config.toml
d_mlp = 128
positions = "rope"
beta1 = 0.95
warmup_steps = 200
seq_len = 384
Each number is 500 + 50 x the weight over the matrix's rms, rounded and kept within 0 to 999. Layers, rows and columns count from 0. Numbers have three digits each.

# layer 14 attention value, 32x64, rms 0.166, rows 28-31, columns 0-63
511534536545536505488445449532494436546518537409448501533537543435594446548501541489506487450521528486358591426538496494420404575547573502572558453580478490435553396492491470436483538500581535
529528487535499369473496621576495603446572564456517475509538479523486459451545426501542533563550521506527495424464421464508530489398457562497481470558492600475473544478453620471492472504506481
438508488470534459557496495583485532444516567514591541526473511533642545549548464495549484508638613395453504427528545562576456477455464544515546544487395504447559482464554494546547434397525608
534460508460504504533429460443478513541461523547455482520470587510523446541480481536441498480537571483415438480426405454539462539502500452502502499532349547408542492521527500552568471513404468
# layer 14 attention output (transposed), 128x64, rms 0.161, rows 28-31,60-63,92-95,124-127, columns 0-63
467482520508498446498490491465481498533377491486505577490481481528465577574401502570544522398462519456559552641537602504560483502502530476497616531561598450498551630471558473552562559510514483
508551485526514474469483438595525530548508506480477557477504472570491497543549542505453440473453419506502498465460517582462512535534488510546444543475472403532523505502524516580514440427546517
402449404524449439523456471499538540538538512505543530410488505424479452455476439437485534490469391547475524498487516568459474486522550491400568467531562486485536484569488472396451460468521509
480432456475452597562561547568513490529491436606523466443471508480505448526502422484506533514465457476528501614512450556550501589572517553495533448469593494552583500500493495510551542394452580
464372480516504529497532541482546575537596469547461421547509447567472459467471463480490452525518473530470476452507504516564515572485550536455551535502478480555522462519448541496500460496500492
489462491474443519466502480528499441457546501570431436531527448379485505525515491509524443514466549492518553444541539507559509478479504415440523497540504486499486597495530427528560482500499516
604457603484589490494576506476509473485470565439467579523481478529518550440525590472468523558544509507555590558469413479529594439471463539487400591552551457469418478523387463522527535549513545
517459518555519525443421540469507519435488491502480608470558511546534504558448511552484419506578550585388549499558537567432540543482581481504537447574455488551527433496460503426463451519436423
622589446511536544473578519529531528452414476487466586478540540489457403462536548499456484523504510561490410343478465429465449436529491486592444452481523527479533475478518509390494576487560498
498451450454556572529483545461568553442478514436618482487554461538551464515355572554637565448587601494602452518518474407552521583561504504595546483604480560506528421520536582403478556484457449
602584525401500550509440542519520477429454434539556363546525550513556408623489501529455522478510447475509386483459461467567518507489457432576437573512438592498524540499636495537445481566470466
507497519513524426496515449477458531473437587477409503531462499469480576461519487485584520448521567534547552354503500451517517430501410441408543555523445568402425539508574519578436539556505454
529554493460506480596490521520585429471585545450456532501474453492535509476493524507505503516522566489478572521607522546411500457462458484447491444552493526486402448498430467459427467457444482
548453520558550403491589611494384465536462497501563437436466583534477567492608469505347541483531483575459495536516503484525536432468531592497437487397526600469462529576425473517495493586499529
531516561572514577548461477483553583532440422563393493566492540519458489433527497541514528391580584422463588460594490398579497504470535475588536432475517532421597579467497528535529566481495493
514575573469546461415474504435584498512467516497553430497419540494503392518605549476527541504515413450554465527492485392495504554525530510616491600524510480515483457529517521464595545473500556
# layer 14 MLP gate, 128x64, rms 0.19, rows 0-64, columns 0-63
432467444470582555623526397504580568483491589447495446474581458475514381552524442506543502466532561501458492550494467458564526496514474483437505421523475456549431516498541484413529443498469472
512529510437585417470575476441531469491498531507580482545426417464415482492485496465493444461564554588606441548505532529423574495509508531514555456431492476380493478447565513494530516460535449
502464441488513540473396506487609471458463535513470520512424554521506524423477559465510516532481541517485467534473425520514504487440601477453520463513469468553501506471444520499620542490490510
432441457517513588473453480448497604498473473544565562471467461555496485496414477497500409524492493526501510532484540485429466487452450540456417479517522455432565524573548454578539531334502351
427399421503526458524482457431521576500558488490519421488455576446465427444468535500496615445561454491445441549536475493499475471566501511527521474444585503507547618538399525430602584512506454
518493416507509509455537461492467626552473512523564534536426480478560441464562449495438542477575457480469492494508460590516499579511471490459498569482513534502542396540523528555431494572437509
583588522470533436463508507483530526486455448513483483430468506461495559526555465581490488506546499469507569474463540497459501512397517494553482525441510503409510424499577507542533448526550558
475531414523484508507555490586449490392496458467543520505539589560415434501530470463558478532500391480514494487509419556569437467440485589560506559562521475463455469466474411469466469521576552
494416538442554477483523470548517512511504459422504456413511503449534493518561587504458515525498421437556505520452489417505603519466468485478476521590496465436484492511516490439351471497485423
526531462510473546550588438460562466445531545398511569477530467510405513563487436522481533545478545457492500493552460522462517479566549554526456333444584485499627503486538528520531540430565571
577422570498510491439517496401647526482492520546596511540461572467509468493535528485450486528537448469466502465470539534486471475497488548435431366453498459567496450553495573504438544576483531
508505562477513458448560429572476433440456454440541447460544473532435496409458546516517470542526464460544432528509550464574641513509630538473492474429487469520540439449484514525566540491442443
521469462543508468533509516649456450488420594468519525521426449581519495523455476531486506399447484391506492521526545573446423512615479541493429518522571498459427425500463510492461504501417454
583437506455559484538549533511564491542433667444520485505561593523398551491535493448531525476588432485531482508524465505511489457462482493465449420486490527439508404529481523417562414569500570
451560550550503436524537557409647458539466475473572511443592577420380461491437448627475510404531526391450535541445529493470524626579421471450570524494571451535525466503487653394469543554575493
518403423551420501435565507515469554478478442528520420551547445357540545551519456540559422455433448503532508559415482587460405544468442530525457452477452547427436492472482551456532610513507425
524525534514574562545592576478464465426497465520527514515465524494396485462496552476495410453542498512486472544523546393573466478484556516487493467461599454454605523538554574562474439521550434
560506476447518460576451508421525592534531473539544565499434508517446433422533473442527523602529447487497515465559451442544511439558621585466564484480456412441580553486543484516507513441443485
540513491465405560536522497492534618569448452458517472623509456506491535393454474496464438572456496476466549441422585540540391504502563465524456473547536480524532543505575586468572483445607555
580545509544476420421487524443525566446505477473532486492553511519532449537456490538492438474473461369566520441478531578438559518514439471486484476572526564493510503525522518528516467520515439
456545583576448565480490477521482499483432559467538552515483518464404535328475473437518500486513539568478618529567479493615540586539468503407458489540558498569560450466495550566504481456533536
380565492602523432457532529500429444456490477514538506501395480523514544401510455480542533485523574465407503608529536400522520553555524472469520532484442553460582521482500502475515522429455449
518491480561408483505505531503424574513420492473478514559469471406447457465438432418497520572462523459520471597490551462548534493533510463626530479576550489514428545559406453503462497456507472
471512448537539463517467504492614507564422457579452558403541553528436470543502557452556496454465512473458443571583567512556522502453405533530564488459546523502445498552582525545565443534517637
513497540492531458464515529486540515625582500480563432560486493599588435505468479472509529482457523456485506513527461551525458463485568448491333501468444516455455388543510458551492505555597477
560492462474486517471535533458503521543475365544545555498488580468539472505481548460468492436578547420479498524487426594468501520487513565500563461534554476393550505468451535596530426485419498
456564432564473430525451557546540448458436505431436524466473570461396439423515469534585512517469503530513563480541489480558577504452496489517584481437450553542516507471528525549455525459536516
468445583473502522511517505473495482552623497396516523438424502459492537448511526528481577481483497471486483499507554588596512515514533395489482528621499566520488541513498487482468477468510563
538508468393456446445466532514595536538584430465518567538483508567484438419458488459480518547502554614449553528512524470474509465556491571515441493491538553590447447435494494487492491520501609
519435499478378433449558565539450489610523462481482521528585505456509436471541528554393479483438490504500540503495497502560527498491468556470467472471484473513532469515438483549552510499530548
506526507444449545507519474459573559543486539593562499478506556425511438491449459460547577491503547563464508515421517473564492525486492513534416519409529506517551567582539560481512383545493510
492492449507558566542544434494531534489505537531472489414438451466424456580474613529564561499601446460530367590528499459611466560448493462510523500430529502476503490544568531503501447507467553
523500453507544510523544433523546468566500485503524476495435481496462513493517450517483418578546527536508505489467464517524414454523584447464433541472551491499574407538514487491411416520509570
519526623542484527527430520477460472514496569616590471527499504486425478552564515392455448492507494491455456485649491587457521534495544481478470462569473465491442565533489586591405478556430542
455449435529439481542479498470573399493499425535442557545553462514465450377531563483518464534525563499573536555459444441516496567548414553548546545603496550512434542507502506552573506512456531
568435455511583525486505492397546476575470480547418532486553563403489475448533479562575476486496438469466534447518469470575538602546499486457449589528438548403429509624470533510489457434416518
460467543535507523584543467492480517553549617470454515537472527512356538450529452390571484454447461522447499565443452590441479453527552510490446509463557498512446473497536565437558385449562480
446550541423506529535507384522519470453445492540534470476495451557576465504530490528512452491527433563520353453512607497475565523465495492513435502522410508473489560577443488467496529425509540
461463499502467489419515562464592505567563508539562547448559515508609553475418527519541584483480496489575475459481507515498488525447513485545490399465504508543529464506408556495490422476456565
563548535607525511491458626494441486479454549580511481525522531483422473483365520503513441499560491523427412501458575523484480475637468535546549468549472521462525507481508463528518390470552435
406498560518497505521539478576542465560559521502425510474457547479516416478488475371563529481556452500496476498587468520517512514540543531440419524359490504471559532518424467555468464475491594
501428471493433583506486468526434476442488517561535521428488482445433568509547471472589580476528470579547465514531454527490519485551502566552553430434548574509547542524592527546516496509527479
507475488490497454481451567549532444471464466560535484417569513629448553539565503514493535493423563513582503483511515532550545524520539563495417552487558510556544514443527553463470509454490498
445481465535519577519585499498461464491440473553463472540570470508470472484624513519475553518477433496477458560521553518492567517602533515522503439507467521533438439498604628438431496561582450
529495483526506372459459511521544525581478587532587487458487543596526499583449472518452493468411460546580502567484582465471518538445540508557494519465603502530487584506494508524501424529530567
459559582493430521489503543493441553534410492568610452524488555470476494468428463539479591408480537462446454475522584456500472508478503423504485597492511463465579399584557421471527405468485518
444472545491556487616526472481508539515483525530546463444396476546474499516505488539587501482564486454528538486460515541516479585392418497437499392525453433508550523430552505483490452423516461
542490525505491433427532534541534577546525473460531419450518505497430538511460479548515453507480513571415614537559510480517461537517416509642509357452507451455407526560502539442511518536446541
473537481511477596561610576473577487505509442531546480527512507471493536502455467500486495501556569559465538548557540620513500493538571429514519409440493451434524528488502401548494522561489481
500511529441508499597450546517472546585589407443430495439509439441488515420452437510511520484568508561370527478431460586567595484569466556497538456488530438459489543537434447430542536394553546
490547475475587404489539519454510577488483552489631501470502506562470450475487529462529488457588589448519582423546469548435526543498494582522476449445445462557436500484462574575541419540460495
498481463502491524489541467434450569559505521540519670400481575466402591435504479466517529459486534578444524548585544537510543430428559472458470519520589496484400530563454489480481515436578495
449529512511584465428503503439507495546384525435559515471480539451499483465471432509487523423502510388559478459507583501421619527408496489539467521479460570539486515515428527480557526479484553
528481590445481438560490487549487632408489444536492558518481404564448588434525528538495491541550461399458473524514457489555595489533501638498580526591547462487504490452437498489529573509466424
444403490550455513470517371528585540538644429477433530467433473488476402535585469539429488480426424427489485469497412466450451529473451420532476467441440505518518513594526541469528512549577489
587435529411487453520452469505522525444506514492493449457505426474494583490545382497559452539504524624510454478507483548500466520497464469483510378494462433504400465498580515478444482562506548
523529450540427535471439502433494541473498516570598531526475523478441588429488528519487456586486471553529574459495485472576557616498550529540484523485540530503532480569481501504541594533522483
518481529459622528314432538513501407492552553455545547460430475495504534477545528408460368593529484461488525479496478438522516532491509489503495432470505549557461503505498539535519562476546492
607511418454478448497471464466430545608508499554537496499507483398487549502510516465584542507533524563500567559621516425517513498497614506497447590439518512480535446528467541496586423504489431
488534528557525575493508592629538457439389526526455512422442502445511471554531470483467496424492489449507448441570475515486346586552568549583556514549470446488484554504439520510508515562534496
471481500434415497454510461517545459546414553459520484447488495487590489465501379531534501489571538463486464531465602515467515457431540505533424545464481585452573583548542470479556493478494556
491509491457514432499561506474522552557459579609439569488568545517511512405366466508523481460512419521529453459538517504526501468439557470550463558481500430506532483516543486453485535568499564
552477474616465483612408511466500491543476568464580556462546512443480453417542543510593536534505434466513434515528511568484476531472480486528519564536581532523463549450454531533575481514513491
605512443482453410512549524428460534533497558545604454366531545426475593500570463558516621480483483600477499419469434574515594467568512547477506455548463604516448525467443529578484472465587461
473455492451495498475583405481469499436531462397466554461573524475428466412573484451590433516498531579401531511538481426495432434501495485367516555579496523479521420539502503444476374510596525
# layer 14 MLP up, 128x64, rms 0.187, rows 0-64, columns 0-63
495445580513519563570534481491509416552481489575472481484440497484536544356532563426460429560509473435485533517572489455476471479582486593437515591550529469512503489589514505580472561535512540
468462491517526488488465447483441469452574492498495479423548495491452556555525467530417502471465503426524576333538387566549540491433518601488533473436460497505570522519486560527540582438521493
497533430489525525446558523462502538489479514540482519477547468526496538406537504482391482495445538533563524463473536436405495424561471505430460535508505498556392471528477479419497435590513510
510445596421599424512535531463442495446553499468545446594531513499513533538457454396466502461532483476509494492529497658498467487512606505473452547546513471593501604573522440509439435548548539
588612491567487516475555533497491447361497523569467567421469511475512549526465492555549586470475477539487462375387430503518514517616450484424555506544434499512562547544514539462477474527484482
499504516594474499554446517449436579416473440532498581578449458482433602476546524525498528497478520501470502483494503417526514503520468578517471560599503511546515467509481515473510423480572503
585441525506475579511497489501477496498573596399540567507564452514493427450585468542516516489573545515440537513541511525518510500525494463505485438527412494501499559500472574486571406535450518
434420533556471461450512462485362444502538561511521479511586486485437553635463573483447510458467592538382557560574439536461485473514515529485397488456607533513560463494518508570468516453511512
438515571444528470532588472520479432520496509423437523482493514580549499498512484529523563430534565499485578435446510507566550598518520561420440431470547437482584491533551532482432508524535446
509500457447578438418513522509514527569560434562520474512561560475514434471566561485515589448418529562466509468496549467489511417461432539485470575527524461425560488460613551561614407509466519
568441569505438476491486493413521562472556545502539599476505451503511427483530572582498558471521512453414391564510507436472485537491430553488544434538490533448539554490508495466521533560610554
455544459447450552600486555410455408453571508603471465499457381535566562479493569523496533487489541608520561565485526541535514522437499497511512483558436514486593371477541518431451451532532507
531517514473600473471499566494487453446530553450387530455491526547434611492481524484513518503471425465437451520479536476602514548533549467504480460550499462465539562485456550496516448642488456
514504508590563451462551455372576425540542494522436448450546487455424500529458488485505525547473466515476506394532487476444460650463581546516526513464539629448468532530478476418502416560567571
559391384552531558366466545598520535528569492645445485671525572512566582544522559487541521508451562542552462501610477432483420501424542557514513484453419494446461543523592515555554558507390535
523557498480484481520527507432506530477510462540509493456464396486571564432391552554461518539577450590482510427503468523564472528549579495521525513408467490518557443488463431478538533520491499
480503408444619480477582518546512466491571488537547580506468382496506565573527496494428572504565481564459500459538538476548470527494529502504576498489503539516562525460529435433448464532485457
483536528477499499468590491481551471545547479603485482521439568440422423534567464406430417628555526467478468464426476485554492406455499468500473453432472383450513463490458583487473404507342522
495487517530507486414628432497549542463469403376565597480507490479480520453559461504537506526448582574587522439409495511474488568518537509495520500426502470471490492559448437486501530482532428
570481409491529527463451515451543519519542452479566456503523487570439452509496513515503537470512488479593595455529552606514460473550457552557469527602545553484538475445539520502469497480441511
489438578479460529525515477575518467425554515447375612482464481538450484497492500372483451508388451548506570526527531477420527460502497606503429447548499595481606522522534580536485492495545440
455530506454440506522467530510509549462495435401526497485555574448461604446472492538492440584426594520523555484434532593502539511540549494501426437367554551479430488517444426464513517570445611
442607488554533481502581525520527482554549454446568540437563375480478436537488464345510527541532528526542524424490418558502433553426475497480485501474500495435476454455477476472430447494521450
545514550556437544504555431451571541400666462390517466581532508495487608537477369525503458508501573475526540447487520490457538437546581523436521560523551513495583445499436477504455524556543409
588551528425454597517461500483469485496565468495595477555500568543540434524543546467425442422527548497488549455545513521497530415446543510495423466500479509541467376460421478508484499482521465
502486471543491468535430488590554564502506608487430457491574403541458502504541476531517462504569515471559491395607422501516498412496527410546552437525456578459506590485418572506541524573524581
488529490486487588528517515499529534443497420505477578527496550475471500437419498466529504587463494480569486546451473524568516466493488508459484486581467462544599523568458590499461514471557570
423518552500423386463458538520607578544591450494481421496496449523510652465470454509576548483550506458602416539524564472414517520551497532502503501394565518491561501494458445498469481563423559
474531525578514497467562514611378390474441491484484389586452503461429532480481610431510452528466411492508466486552545534559509647468432479543505523561500414470512526540423540526443536497433487
521537576518598497455502496534501486455530413481492488460395468483456533449402472423483590504541502566473449471459438499542503521559445463509499535418553551434596567562514430490454518494498448
478393535611487548532543448515587534495470547505649538525531455542520507446528513535442505619484534474522585480565462511503450516569437485500498467487507504490476415395504499431454555485504436
496512520533452480358539541520501499576535435511453499511490478516592521487580457530464481453456439470421477492514542655489559423525503506507422468357478507558459518532530500527510514474519468
514584492541453539489450490498453514470431474576455544524442481557427539435501507439462414504459537447521401644472400466557522527534489477562513465547446518547505524461487509520448522496467536
506487470570393621521418502416594460547460460578504456502485537424438547507554515446535526511486512556560533501492490498504504563436440476527495417493491523425473487598442497541455442507623560
525485504371597554544458446502420432429450549594470455516450478503523446457450522455555410420574478469432511576507507474540447514467499487562591455509546480475510411586418479506476457521548541
361485524434521504503597562476398520559592453408530538443535480467526438564487464537448532528500518524494436403478485430412483534592468524475464500515508486515574505525410482548525455506473405
507409454463493533428493516576542479471503486527478478434428509558597449553534487583556433607533513510475528571531555589579449444458455454456646535481450576508535541444431491454452485590514544
512417539507468541446387499553528504562527586541387541491611517485489521542482545499525393567479442488510494508512441492471529481544591523574466451499477398516410471599462461512473524503473553
536512551623522554445535490548540430502494430475459488528446513456538469563459518627463501549510453454498435462536571474421528525453595544557469553485550526560519502431438456455484485475484432
594603610509494539469532448511549507442491503526465537482489500525474415496490548433436497464560485549485458504443544511493578467553562468544557534578438513450464529519478448509438428540510583
497468475506503464490504495500497519544539536542543462523524463518540535554345449592373545454518472501510515530497555461457597468473489576501544500401500533535544458517455384567501517471556545
515531523530613479535512536437552559508481394482487437532452493500491494485482496471435484526468531457531460486437483580530511490459544525527501583486435401423408601578537414517512410524460436
438454461514505519417414561589507405505447435519475527495473442511522501493544533505568567564512509464485504536536486505550444441559530567508507502455552491456532470471547565623479488461523494
494474496459575506527448434478455519557510527487497510471547478466558475513434518466463485474491406492456405435549457461412443553434608445532431513482447537481565507568423458442538524419563469
475453512515569508486588457461499412509467535459429466564541435500525439561484455438513541524555517498446460530527555507543568550376555493527505492433412461522399531488556461457530592535492546
474521461604508576470421490508497503530379521467543499482578498505483467558547485525439463508461475519469524528427521528505527463501412462461450463535600462467525447535496640517442479544411451
455531546513460495541522478537511542494546507554541493489351432544507557602522452543488456432512506438472603448495433516504473485456436490470470414497571481440499474539515534552491414465561542
357473494481539424518588466521472556549396515465487593471524517449558393459530468474432537554493547406485508503505474514444443474563544495457494496438522545491584490517541479529486416531501518
498520442431577599541573464507482495479539442557543513503574472458500499505437522513497475563554449571534560518571443564513490514490528545506494538528528536560510514546409577487488524495406542
577449537476496527532549517476518462492529490534547512495564443432527475558567507492526501615508385577537475551430526513536485514556510516387477501486545422632427358400476531455395500512579390
463556490486531426425551558472497502480519455431547436465571641417607522506488482496515479487496543461477521500537511410429457517526556391587488542507497490536479552487440536490560463538436498
429504479433462504457490497407383492482427551543455487494512449436455618331570529519506509429614574528502501496612513493404604462548422529465456560412523505429292610520368469488540530538439528
515447596522555505614551421402463415559495496493492446515455488455524512462379535560536528454379448507497472511543555448480484515531545453567503478542527438513464493532537510521498455464487474
577356510449611465605454520440518503501586493479512591496490533494500483526595476475531462392499605449481519572462517607436487501540454425525476490540439594530544511531485479436511438450547400
596565512504508463381522548501495437495476558459470512403486459436446495421409529437581524430490485526608421446417518511535522526543471446435451624487401489526510553408498554502426477508393504
487527504485482450531483489555500535533423433488487439437484471512510552535585453499558498565429528572471407509406458546498522466488415461418451470504533499479384389531467489505494452572572465
508512452520423527499470466438545547432437504536500507492558600497580517475492509470540505523405513538584455519482427552548482534523509521456495517447508476570517509588449563504507451523500441
480485535472481476515516462575468447539470502531466576515498491545429486569560539487518533487460598541549472538578520475485480475504429500564526482474422446593439513539316491531458385470479587
445532429547540420511475529430509574505554382534538471447562423440466364468482566511492455524450563561520479496450488474513541475478540523553495501531548467531472607503429490411550518467536574
418445457513517501503562466541503474473474507480485519477537574410541493572571574482451525564409560558485479494429569508455463491559558463516607525503504525560518462539450507488478475499523392
416526426460556542427547514485545492420466538463595496511468447509484521465476585439521500508367419434531538598524447531433458426572526468343433549472559551444499464520505505496495563568563506
524513532512421508523479520606444546410499525556513461518583439479525478430538483495577495555434519539522517433436454512523590536576495557468523511549483554522527483488456521540451437453443520
473545520590430502492545509521474492552488485474528553566512415574432515561522533530467484466508554410503588553557490448479550456548402562510474514467547533553530449449491503554573529503453557
527548470517452475489640569493576562508466468416473541488600506509544457507469502545527578438449492503486483419447518593448431512556476456555459427535495486577463474527445418516524563447480477
487453599502574500540502503527510467505534461417466564532414535483439515576479591477458518443463551492585460542605515554647475474601513456468442517481542476507492546494547513578491470479517434
# layer 14 MLP down (transposed), 128x64, rms 0.183, rows 0-63, columns 0-63
476407513383572609523498493484523465502444436457571476481482443549456520582496496488475414480545520486383452558414461517527480513448530450495487447543464534473523457479537548428463572519519457
516562538553450504487387562615620493557482511465528489507590563532503476482500495544527569515449474479461476475565423483590474477530475520501380483500552487578523464459418515506368397576521549
480524501473491482476500445444438514529496554462448367530442464460425558456498574496447534559505551524515470532568495525534589456469568593521508426513492511468413549519592522515487478519507577
433493541446513387487471486565431538467482471457493521463574458527547535521544454417518526484474555544418504549439548503551545494516547508561568542529463406571497450548371408411474499536506560
471535542545560459432546526514464391498458570540480568602485412413526464517529473494496444539423449533429469478431477429491532515488485520438469547486400533496568418421666550576456488513541527
487383395448493462520556558508436550550466485496521564524489442450520502468481367461523449455498437434460502469434487506421489522507432482460509600481528489541427471444538500539506523550462509
445525538441561412441527494509463483504418468572516435469481526461505565505432465485511471490484459498567446516430473463527455497420513537511479567492604480437516491469577410529464548543582509
504509507457483527556526439456566507582527579580531564533503507472642443469546534552438552422448427422495525510562530487473462521474470572538547448567491525545561507522529555450467554488614498
502521541536469560461498433468391499534515467515547561568492476469474452434483455555490563459572555553466569482464536521394460569588472476564532567397520494490479524534528511525555503501454503
479471532600488530514518534524578532513533570434548599513437477510533508474499404579421543501593485450521442607499456483505539534592508534506534452449487530549490472588359459493489501519528527
446545473476450461532581459563460492471510501522477468451477527467506656541534485462429515441504490509476619408465546632468563444528521492504455579492505450527434450512486536468452419413539473
545482515496456566452614443477514430455450413493525453462502577470534441493470486465595445476442572490574421492595526540549518609513538507462504441547401497593418471469543529474410544471441439
593470492536461504460493565484511543527526517599478422556482503474596529525437493542627507509531487513460602503645524521458544536515491596430555451449485522414495483553542489528508513485504498
480510420508479492404509488596466555498500418502684475488521354476544547460554481517478480535498530531437479475536577445609407481552545479525493503555503423497485554469442511546472558504463428
504482483561491555499514500502496506460564539519453468501478312502567492503529634449507538481615382538406425438463513525537502525430456462520484542566444499516520467509473459543585437456444466
485560584475480484480479492527443479457517507451547458503499567526463460538527510483515497517400558497507435584661519452453555487464456427439484521433544526501459571536539486583495436429449483
504509477536516502525507597460481515475534479444485507487533477492514409406502524463577505472452577513525588491539536474612457473412518531479507476385515512537569497458475531564453431488558462
527534480497430579521494525487542443469525458482437489444587489436609433511466487469555410533514443482485487558481448625614395474496499499499462497569411503473525477400456522411455472475406461
599517489501422510491467421490549498443475564578434503466450570495540591552586550500493555363499513497505566509513488481490624504524478512459501523482532532541464490493465540584450464526453506
526404584509492471485434499445494437466491545474415539412510633514551491448492522410553454494399468590470527566529507502471457487410578458498491552469454472526461457501494551491449442499548491
503508454503528505507487467471516504578564519428650419465574442565503589597564486521465570442575496466515539484551557542569487543574479524470506526490486514519402464522444416485544466559437534
588528549517530497536470444504547501472435438485470444426450507521476493463540482538510481515381515562594455417482385544465513520511536432459443459551468551570520424527518499497556540552530580
474548519447533480577567513494493516478580531492555482327584530565483523412523498487439462554450511504487485481437457584447485564509513517503444469500511514486542395533459527483571450408413471
426440399495403534559559536440343492516565470430522550545410499525507494475502598562541456504488473498563464504462535546458489458526593479607539470521455435500549506533520545399513511433461470
486487429547548453507510479447524439493452485524416513579507458512537456439452494490539495450522504518405612528554480472453568606431493488436531551464504579566570514463488562506576549529477502
541509609546506555611475543602504537569524491460577500527453541589533556428446554536523509443444520526512525546477456446459521510560522470548520439475527484552515565548522405516521578523529567
456504452491448462471443462495522493611501517562619388436455390530505519532531468513481504506556512550534477489409464440426510573552540514493466496526531503482410456525515465495518473496510484
447527451451483457512426613426396564543408464523584486537501555444453440546462379434449558538634502456422538477483599563535472498499559533520407436535551437485453516540415409544584442503411527
552522565490504446511532427443553399591530417479443561473543573536560514487480538500493505495496516503393515448497461493470477479626487521467615471380529466409420546439594475501499509569539534
449539499482582561573481484459607540454468489491598551532452533496447453375422479463521512549575489561606428482547494499456527484512462531511521473634466577498487517492441475463439588456446498
498520497455409503474384458509540423506482494509410452487546597557522483511522450509528563428554452490518464445421560539538538452512507546491554519550448437463513445585495530551552551551493510
455580508521507457512434539559406467537488492438566418539491522438465533641460392484512487506507509447521548482491512472527533505624554539448463501497452397415478515510512508397474531536486533
508528472498551512513489470501553492493412492514518545479522495529476506477476500545490491514486419489478530502556478597386405579400475430482405559346453547481545527461526548439506427497406516
460492407472502467546473508494399524485538462503495555542502446518568584396544541566459491564467548454509543544389441447584463484538598561527465420571537548532491487564563559474525495509503543
509529503407436504492411438502525436509470468481441404478477511529509601596413392479565430421551625497491430536478576469557570462533421512448494500593585513472545575559527484494468511498541492
440478450538517532410488431387509437508474431490530479498487557457540480432453497520458471452522508451446496369504574488489474534405560537442493478495466567402537496482465543508516494463541466
496579592470481519506538477468492495416452539467498376545488475540504592539466449520517544464487391546449450436587496352406517489410588478550508515549528506452422521512503467458511568457452502
475422457462540570324510453460508542466493446484592429528374561469500397547551433464521488520587493495549453543455510552434533500487536558522474405545454469456443427521571478473554547541499466
511526486523524547449550520519558367540466488483558483559480538488538545567471463530530564540464526540467496520503487537508521436499487540518569439527493461489544577492421477464451536424462592
505493506485435540437471563491348508547451493546541446527549644528540493439457404521564430474432473548459524468505575469515531526533524532532539537482559448518492511546478546459548455544479444
597522482568553522561547450458565499421447449454495532495515553470439463455478434528553491488440542540552502492446504517457535442459451536557572465611527488506518489424478577463463490541607466
483502478500505491482543531423472485611521538427610518516499515523552535648485571518502488581531509497398444497455545429536514480523465445460488481520475494556548436436503570379457515516475467
547560538536499594475585427476425516489538513437541514503512400555562490422491595500486518539446557574547526490485502565497548416464463510483518451453488518496444557478524489480527550483521438
438511486508537463483582427450540553490434479548528526506502516474419428502598525584583437445547430419406488484445511563528459518556587468514437555514565588458571463505463514478542471501414486
436521474439466480555479569505492552481575508563629480469460579528433510482528536510505514535451467516493537492416438444468443534545420437522517446458495570475486459486434503555560432484548468
484435507602581578529520538563462453452497538499647461534489480565506493520562550436552512490460511477435489539467499473500547534467434566538563491555527542521452475527472599536474587485448485
524541496451591539503466573416482495482516460524382558484508578451512507486455480474481499495426588538472430575474502469447573473438483517551428450514599533525560551451460538552537457419456498
564532442442460556526440530560445495532538462594398436519461538422495592527513498574575506408480460596491481528509536584441444559497422511498515461463492543452460428538480456477568523506428556
506510464432529591509587490458532531447456516488431536472499545436476494532461383543420396523471565503447492437474474485559457427425475446435502542470480530467530475539568539495429515487554485
549568499551464532487507536535606484500482523505501482496573571507431476565575502530524583491507618480588487495566543516410462507498463562582497472499519514430505553507591551507592500538503568
552548559473437491578524420488367551467462491564402555493441463498485491481474558535500478472427517498471529517626467492582475451397446517418566514445574483495568388511599505577513469508537505
367494507474481522423449539489489568546587637498454617437505485494434507578513381537519519521479514512540559504520551550494495512546502498407506463608606488474521496503516510513489485511525508
516469479539448541493481507565405508521573519462505546585517632510580468471470491497489463494420530356536571425598554590385555478528516486425497453538414535496550460516531515568449522512509547
579472528583433565528469528546526524441529490499537510511644501602463483592552462494480591475467547441449518572511459567488422520555484602467536431448490641487469481459500507540490495502520520
431524474471532509540521522530354540532528531548446481485534498443528530536482529399555417529488456480604557476501533477555472512563511486582503502578531462412475535445563494508432499459502498
460484479545543567492568521450464465568571532480462435539485457492477436537497549487474473413537485471512592554557518423486463556514497529539524568354521531467609560493453551540560523455426510
497568607463535539537434509498450528433616457537428426493553417431541434448461469502504499533380550473601538434539489576479510462434478530499486436505420498557559489617498523533430471496565578
483452490467578523433465639564588565466579505482487446529512495493574414398505489424595498486538506436500541484513466563515427461494507471486440491437502557651522415497515516570497546547508433
503436454446531530506523427535484487546456554485471438483486623476610505516471442507517474537505432450506507526716538458554499523450543527490488492416418539453492468536479476568473345525447463
572600463489556484488571481590542438558445439440478480509438568489540427524536545520489437488415565468548531442483450511528434512404511544427494529526498406506511527463520509582455494534471455
490535607500466505497579526580410486501667478529487486432486610546492557476535531522493550608528493544521514456453524426502521510421427461530570492585432527504420509409453524411483551511487442
454459474533432449486565517526660435534607544470548489502577523550618469522571495430481492434515564425562501519490507497398521464500432423494496458500482482528584546561498491506496477480448500
520478527415489483505507470527364505505530502528480410432471411475464551468514553482420528575417503416505476464579491472433522505467535559473488438474585496521383489561511483546529507473503498
543467495492492436509523512508342582561575485580476567483534547384559528430575470574520493449525608545508453510511529569502497506410484462530516492517429519528402456492470494527473468479539495